Weights of a small transformer language model: 8 heads of 64.
Each number is 500 + 50 x the weight over the matrix's rms, rounded and kept within 0 to 999. Layers, rows and columns count from 0. Numbers have three digits each.

# layer 5 attention query, 512x512, rms 0.0591, rows 93-127, columns 448-511
481593495499428475548440467477510539435505521496580534456455502540552483480479561474561500528420540486472536534507508536507578500474537380534532460495424471564517526491535517440510508540501446
586511441497549509542544459514596543521511562465567519500492460569439565488465463546475526531506503539456527492450542461451480507509547501525462485546526532410420604589555391562431585445428516
519498482529518433489459486454549542457486488552535514442447493509499450486461562429563441547491461509473542505513477470484581426535567458483560537504507446496533524479546411529528526570535481
425500451493400517438451582504521464514485467516440387563564485443486546434570440482474449488589501496476526519581493546544492400487474571446531538601517475432470415427539457441594492428384491
497522492466492458476484543542542422445506439513527513427509471462504448483520585537535454431472456487519480469528490482464480491492581454550488526532432505519532507491463531441453390479428592
452520554507490471523540426433577548432494461533502478444556537494454556492587552436488496496508578530457494528515484515507522453522471541524452485459498508539513452561502454545455497457399468
505528462599483504503475418532525532519564530544480512430420467555506477491537485482460515449485480484505463491544498499496475499521529489437563574469507433575514568500560557484534442506525453
446469460550511462543569455529441525421557580507499444501471550486424518501507462521439419532525455420476439496499500506565545496525439541569476474419426512542580420525552429450495429513546502
504554554540536505451501562480501496455438530576538506607492529541461477445507475487457497511515427557475386554552516463435521531552522533472526441548528468480536554426487493491512436479478472
485522509475502521515455476514505487526467483482537545520451505522613539482499478532498505533542555496474530535559488601442514484520502567604581506457577548563516546529461480495565554480492486
462521494504447483539486482483459530491516470526488493431489566447517482552498391496500553567564478594494551628479459524451455517542492541442479436497491471538457451474529483493462512549417514
558450524474488395508548423570534454459521475427513469573470450474512563513495532593535576550533521534544401401464598523592504548453489593439439485470514538435465511497438521496527542500491476
524435438417535483459533486525453495483560498453467472452512486528467568466489483522513557537504475466439459468551540507526482500545473531504540496441453458515579517550493514530538428487427444
419455516443530577543447479606468457548523508460422488478500546525426455541554525536506486597471541443518493465511536526533486412490473358502479484412567478548457514535494555445509474431492443
507446392552411445541500534539502480535477481396431483465509478586494462470541543528443479644525536373503573425561575477529554491576444466523535473467425535518516429490467484450521500467483415
536522505477545544455525492466523538572434537592564562558597515506421522526581499514453378535493513534494435543510414501472430521540432496446551565472581460439426529464464493548462485541473496
447530588478475568494481466467582404564482469422455540516519449540484521481485472408416476477454547520496453457497430533443523527400536514525494479496542476580504466520434487578493516488573488
488464536469493515473484533516565490522403543595495539518550588498431505572524444491564440537535491419518490489573424534533512466493514537511489473516476426505520460484601531521446530502470476
509498547533483471561491445516460531548461466522503525383569526460541397473569496571527424418530505522508501558431445515596504519551489576464600441509353585476488425486461395456475519518531472
416586503406460490556435428494440576564543445447474476511505471422447543558587499604480430557628564511523554572471573512552531545448492472497498492501475465493494489490409495488452516480435450
445473473499519521557532461398510483471422461487534534551478542394474467521499524525517525558456546538502457530525552468541548510462571401511512385473517489477390447545511513505525516438479499
527504580536483474554505487532474590499445456434458562538508496529520593491474431536535555468466558426484495507523492495494424490471548504439446484495404532528484518458457497452543548423497499
518400553402425569482451443493567530529502488417528539536514467526494520505532487478510599553522413492449493478491498618488463509519520544536467510548473469525363594462486531440531481532534532
394568526531469511491495506503422459500548506443448450559481515435463530515557490566489465455544555540437533511491481461516492500605487500459489540516421535374435541542547480433478508525536459
412511393478504477535501469487543457456605533419500471497470497406558556423493540513499487438561547433438522552472548557502483528470541507533505567482562431489466456502466579557483443457478532
488477490550447446395519430515529452509520481510564528572519490373526519529506545464487420524480504583503468469478485442459479579531513547496402575470502476582472548443494433413557496489468617
426627457426508518539411502539498441415468529462561457417483443529441436504513490466485465456427460529499563519553527448586510580478531479476443539540529476457412540466498526522470507524466548
511494468456562471487485518532489546544493455504505544490505481498461483535483557547461445461423547476518556555475540460511553493558511483535518552531544449483487510447506569473488459454437436
456478568495501535450590509531502488469519544463469470559433482502497539499492551485502574498541508444520477506463504501527522538461445483478499450521574527483508407475526468573499530461432507
487477520473567538435428504554521475520503494392538493546456552494431425569459503519514497477553529516391422551414516506572472455454575539507533470510492470606555617551508494451466484551476525
470442425507497479398498515548463436443525504535587462455489442510483501475453519484537555472438458532443467430468594458601495544471436411425396458483515482575526478506425551594544399506415543
482541524489473487510474513478439440548511532507521460499614474427496538458516466515484537544537484547523513483466455536550479493551449460538478513475534518465508456521511503493499515491522537
536483472592506503402508419532526518541471521502512560509538463464436502575480444430586500611503489468533503508501419510543514482482534554477435454466479511527546516480460521463551572514566566
496558502496469474537516461514535525526493495532570530547561676466604509589583519522542492551550529465460508484570497448562446522519448503508422499439444464522455532471579565398490422559508518
540486556464440515476491450534582430552519478501399413498540417515563566499457557503561534465503495502500473502494551485431540485537534479466513533421519509474519529398451434467548514490484485
# layer 5 attention key, 512x512, rms 0.059, rows 93-127, columns 448-511
475499483472451482500522519483506523612524506521433577456373516459406459497477419489533522456464498476492422481448480591564426521519404491498507626500543526551607600536544449513593521565470483
391511448511431419551460513544506493523503510545564511517550497462477461495602489508447561455519511538549450535526584422442478519475471577513517520501513470478502603590514478414447516507532438
552427540499582464558439471567495532498493500367497542520444484476499420514494467530511470489529500513493565428533512588528419474461477566488465478518467580526465472524517501426420531477522499
591510532549519499506519439512456484517465408451554457472530490485546518540495521375527536516439553533464425496446457519493510534401508521578417543533527561472477535427481513576428468437512482
592547509525527502544514531490515464420481492427442505458401496536620370455581464525460497508520579488449501528497564556515468543562491592531449513497495519400482552460484460520533525536465567
510406571441554536525505470508591518447578460448501498448520528493529545589442463504534493491537511476475484461471474467551474496502492542453484520417477492510494542460564503490487559509581537
535571449489477420425491536575459445533498447573526437487437501534442589550496518475481554480452418512418550512451571545570560453510505514529521454439493411451591537499463478540471578467562523
525431506543547462542458523473424465498497484457504474497535493518437438454545487463575439506507554408529544494403448418446562502465511513477560515513431463563502437542517469532523585549455544
465456500585493459602441506483545548549596542493441540498463480482531454542454527549505547531528549547486470556526456435504493478408465455536545494546541468431537428450534558503519497519497499
457471547514491496490542475555507537555506517455433591462447495507424457472411557481525452528475520448546575505515499526558532463430517465453431550468492482544463487486464452442519426520540465
528383561465474488503430561461548475481608432578468590591484480524503580470496512501516375492464498444499506455498536460492534520521584465503502467456501534529443507469490500469541506503494524
456485504446490581533479443565508514531567540575505483550485524498546515521526434524460446434434470429443525471481442509494430494425497530489528428504553513456533471542541536538434447523567551
455466512535402460558477482507443530489472510435524534535503463544467483476408514473490534463479474493543509512529460530514454522476571412550620516482544513491442461526499479470466473522485441
484472468502477490453487503486501473506498476532516495495507417451501476500457557509590604464473508433432553511518580410479488465417571605478543550529427483500467534553447510581514509551544509
500524533540491548520449451508523557582499492494555538542495493475440565525520441582475523475523473606502551500484470492454606536587552511562522473583466575429447495454547420563504455487495600
480480529525508473496534533514508506528483464507446443471470452516511481518442495465480561473413517501479481504431563456507460440573562484426527423500476515498491480528545468458534534468501556
480504459443461536449503449592436469509453505488480570521531553519469485474458507420467518524477568453472495434478534463500459516481540467484472481523553518546497485546500502546518528608410516
505516537458502531478543532486555449497504460451503482516552465480471460464469482458503560575478506509531539467495469521459521545500518532523510538437487514454414449477483450547503461428469435
514480569504521529440516527523563566556486504493515522559408491509472571541449523424449550463391506445467441484528452547494458486496505498515542555509534508624432483484474550512542476453496510
469529482550540490480526617524465451478533509463503537459455515526525527492474515525448465469471523421539543473522547475432484448480433482526570482461504491564525543511497526497538453446486530
556478456533489486519540507492476555487461490562486477486591508453505558545414408534556508506563479495543441511506496509504575468436508568471519466494499580423464564505493375431530456497532492
514524557527519512494506524503509529528477460459538512490545508493459470478521567460522484514478403522581465515494490539542510477587517498422526525464539494428467568544454479534481524547515402
508592472461527516467538456475514490506424588603496539553549467456508468517504487517592485489485542526454521481473548529520583476523517439503465620485546530487538528499553451464471500484522532
518433539534498491497536503525558559451512374485585423572542560563498568503521494547540514483494463552481511531530449498460569462434470472518507483501553534531472462469491508501448503465564587
454489484510429558425480444607393546464449491574460535490515510531374558533492429525458504492519537508515522507555446499508497429623489521471483450555521486543529566491532452430469531483519510
543508533444497522460527435422421524472509519431488486499496448554493481461504527522523490529511487521501537437577432509560465547577517514472500424510438553490559487444364511577486475531531477
469499460526491445492538519475540429521546552529544526561571539458490464516470528526509455530615509515512505512452556533466470452494484509576530487462512534460528525521540521527532477562515477
470506533457442576512495569427521580550474512522555472631518541495562483518555508499541454444552474465570528533505501481452487435556508521470500487484464474471489508587504477495495501461465446
511574471454558556580551504490463464393495462521524587447557510565546528518488577502449462489547511578447479496547513451564495540523563456482514468484564465526504525470446494556562497584525477
472519452406473455538480458563488548513579522442530613535516431513474526430533507512509547580466439577481516429510474522493485462494517570489472514563423502432598464527490479574422471500499474
527481529475456464529446480424490543567535486450515600520545566440489538540528481410482438522555474539504470485549455571470541507539473531413513567500486505508470498482509568471505531466358458
522507510518516569501535484496513418572416438466508497486490441512517569545505472542444526527483506404412498487520455497477508482496505483440525572513514535517492499561428465515515569543465527
474439478461514566554573467510472531452532452472547475547470445455433507457479422552528580475469546556555484498500524486517497478475477538482484487532443501501444496508461527545474551605402469
475449527439574521511466502487532447471471472530493485455447503479502537539466413488530499572573536444534495554474466499488521562444505512467540478524458550467557446539483477466506537473452540
560460419375446476434490507524600418496516606560558441520525511495489467532478449524539519479459466546433456434464497513503465444455488460520543437502405497391501509540537572535433551568529511
# layer 5 attention value, 512x512, rms 0.0902, rows 64-78, columns 448-511
458565504469509493542601462447513501511508515462477498507429500532484514504505464496455544531529526501454483494479504425559442553576481506485535512511437492479519465465467439486529467451539514
492493546453533446550509454524496554539515566493500506537489490444513429460489513520492482426459441540457520523509444468398523506440440625451494402505484541445458459433501505476435507442578541
506546457581474474477551537507494438476562513505548519461543476492436447566579485476498538477461494520544514462465482459442559497416482432531505524528500521505523603487569491550453438530513424
493410437396549503481514515560504544433527521547530559496388449416488520495439525555481550528500466451588518538429566471554434489428502457525498454469525519488449452439612496506464472498524522
521501443528485458458493462475531477511505454446436553552455559537490468461477450492522447538526473492560515426513426393506466527510545437537502553518449482530477522564394531450515489509520507
458526535452553478508517474469538514542520506481446601485453473496544465436462532489513488482508457510481542562461461591503480507534482474417471538497489454531479499501493470488479544505531513
402498494449456573532511599555517442489534442502518503486501566521477507459550494552556598444493569486509461484444528466403488450431459562460511536612493448447499490487476481506476581516507468
481544472460484476479478494522501496516535449521468507493500475516572505388491461463453535530494435508452436495428523495509532559558517446469494504491548525453485491501553516481462492527460503
511542530501540462487498402483452558486430458422531507474544433479468532600368583491459552505506462509534374475564478423474473536404514480489506457506519574491518485498479471562534513528459482
425425489497496470490410433525556485548499477488433520529466464403590488435479535458487498549518520458517523467502515468485460566540502446599441490470430571531512543510563528590520438507558556
401507529466548476514506510589498405514489413580509518439463558484494488490462438592466454525532474523524487509494569501488481503463490451562454512484538449539460471473500497367512582487506459
468493499464515568477483528464529469547566563522450479468531529469513438507490536484521488522519515472506534540487431561536505489567447476515491539549470603549535525526549386467577574517417427
566516500531489537468422622435588497433511597477478451462426440474477465493434532526537621599490442503490503492532510557467534530507496541545494415540518553426537442458555499524429507484436531
431539529569659478445446468511478521469552548515502462508506536471454420561462549424492478576563531421536467572475464513507476495519470545536538421495535492524566468443492502463526435437489545
573470555507571494452459497587486527532476523533480538525539481457542586530549549538530434531519455450420432472639556546561534488528591467538495510481516568482454480518430510478458534463489455
# layer 5 attention output (transposed), 512x512, rms 0.0715, rows 64-78, columns 448-511
452507402514432478538541539478468420508585461465546518510557532514501540532500470479548465511511415473496509523553460565578520531594471511475572514534545518476453499577557546531507523451512476
474521482508463409426507471517496531593464509474558439622528573449490503413410495491544485492509463487476476595424453539531385528560511496497482475543563589469510471496476546525541526446538446
527579584532464525375453485482455477580517470501512563517598540475514515594609439511477509454469521517507480519510467545478556450445441518512590469506560461534536478497427545562524451542468409
505486453442474507510441492498553470572536512457527540488403535573466484570373507566504500465502462559460450517503594452546365493438488423479518446389493525408529462533558543506447486467494538
496568454534516497542432534578540542489474430611421505548548483517495491533527527536547545535499457569504560408524446534537472486525481421512488532523479541492451534544469514514563426536474503
417530544404517444495515578464524469536502499492473528472466458593474509438519516567548532483455439523526590408457449531490575507501501504412459512497554505527477461617546497414477538543534544
464457468435540596569491538534463492555564501471532513538515517531458518512550463495429510429490530549517491486458383494409519484430489468542474552528567536516462471499482540592471546464511451
438485446496433532442481514583488514495455546488560548497489490514483470444507505485520515420522439496510471407537491515567548498476464495504521488499538521561483467484547479450433428474424487
505490529496443462534523513530497548425540474565515537403600503531516474494556537478419505550541471540518405498569582475527475524447532534456517493496524544498574529476466560527514406535390548
497586538434456563501532539559538443462548544573377540515534462480526402457488533513468458590489503587453541418519470547496477451547444507491564526508527516486524510539486513507539467398499544
485416474402451455524493469447508501444523431440483501516456547471469499520528555551414431576476483492620479411424521444465525625496533418517375534480520539493451488555505435399504449470467538
487541510545479470455574498445430512522579481549422468570493399340545552486520524501534539471506478525506530419517354482522500470533499484526567508532461438511470473513571434547499573465410467
618495524489554523571482534521563456489497517518451512485525527470592517436413540498497516514486559415465532528533629498521435471450571497500501482455499491547520465551519446497487605545561522
522419531521509444449589464502585413536542392513531479474470469519465501489467574555449534525581538523488487522454417475511535461464453562476574466514465463469514419547492492558484454540524530
523475508477614428430452540543465591507491482537532416510476503438553426455570439464487539373540469517489491512498540468575418571509492527604546435504470516514483521500533494438521529467461472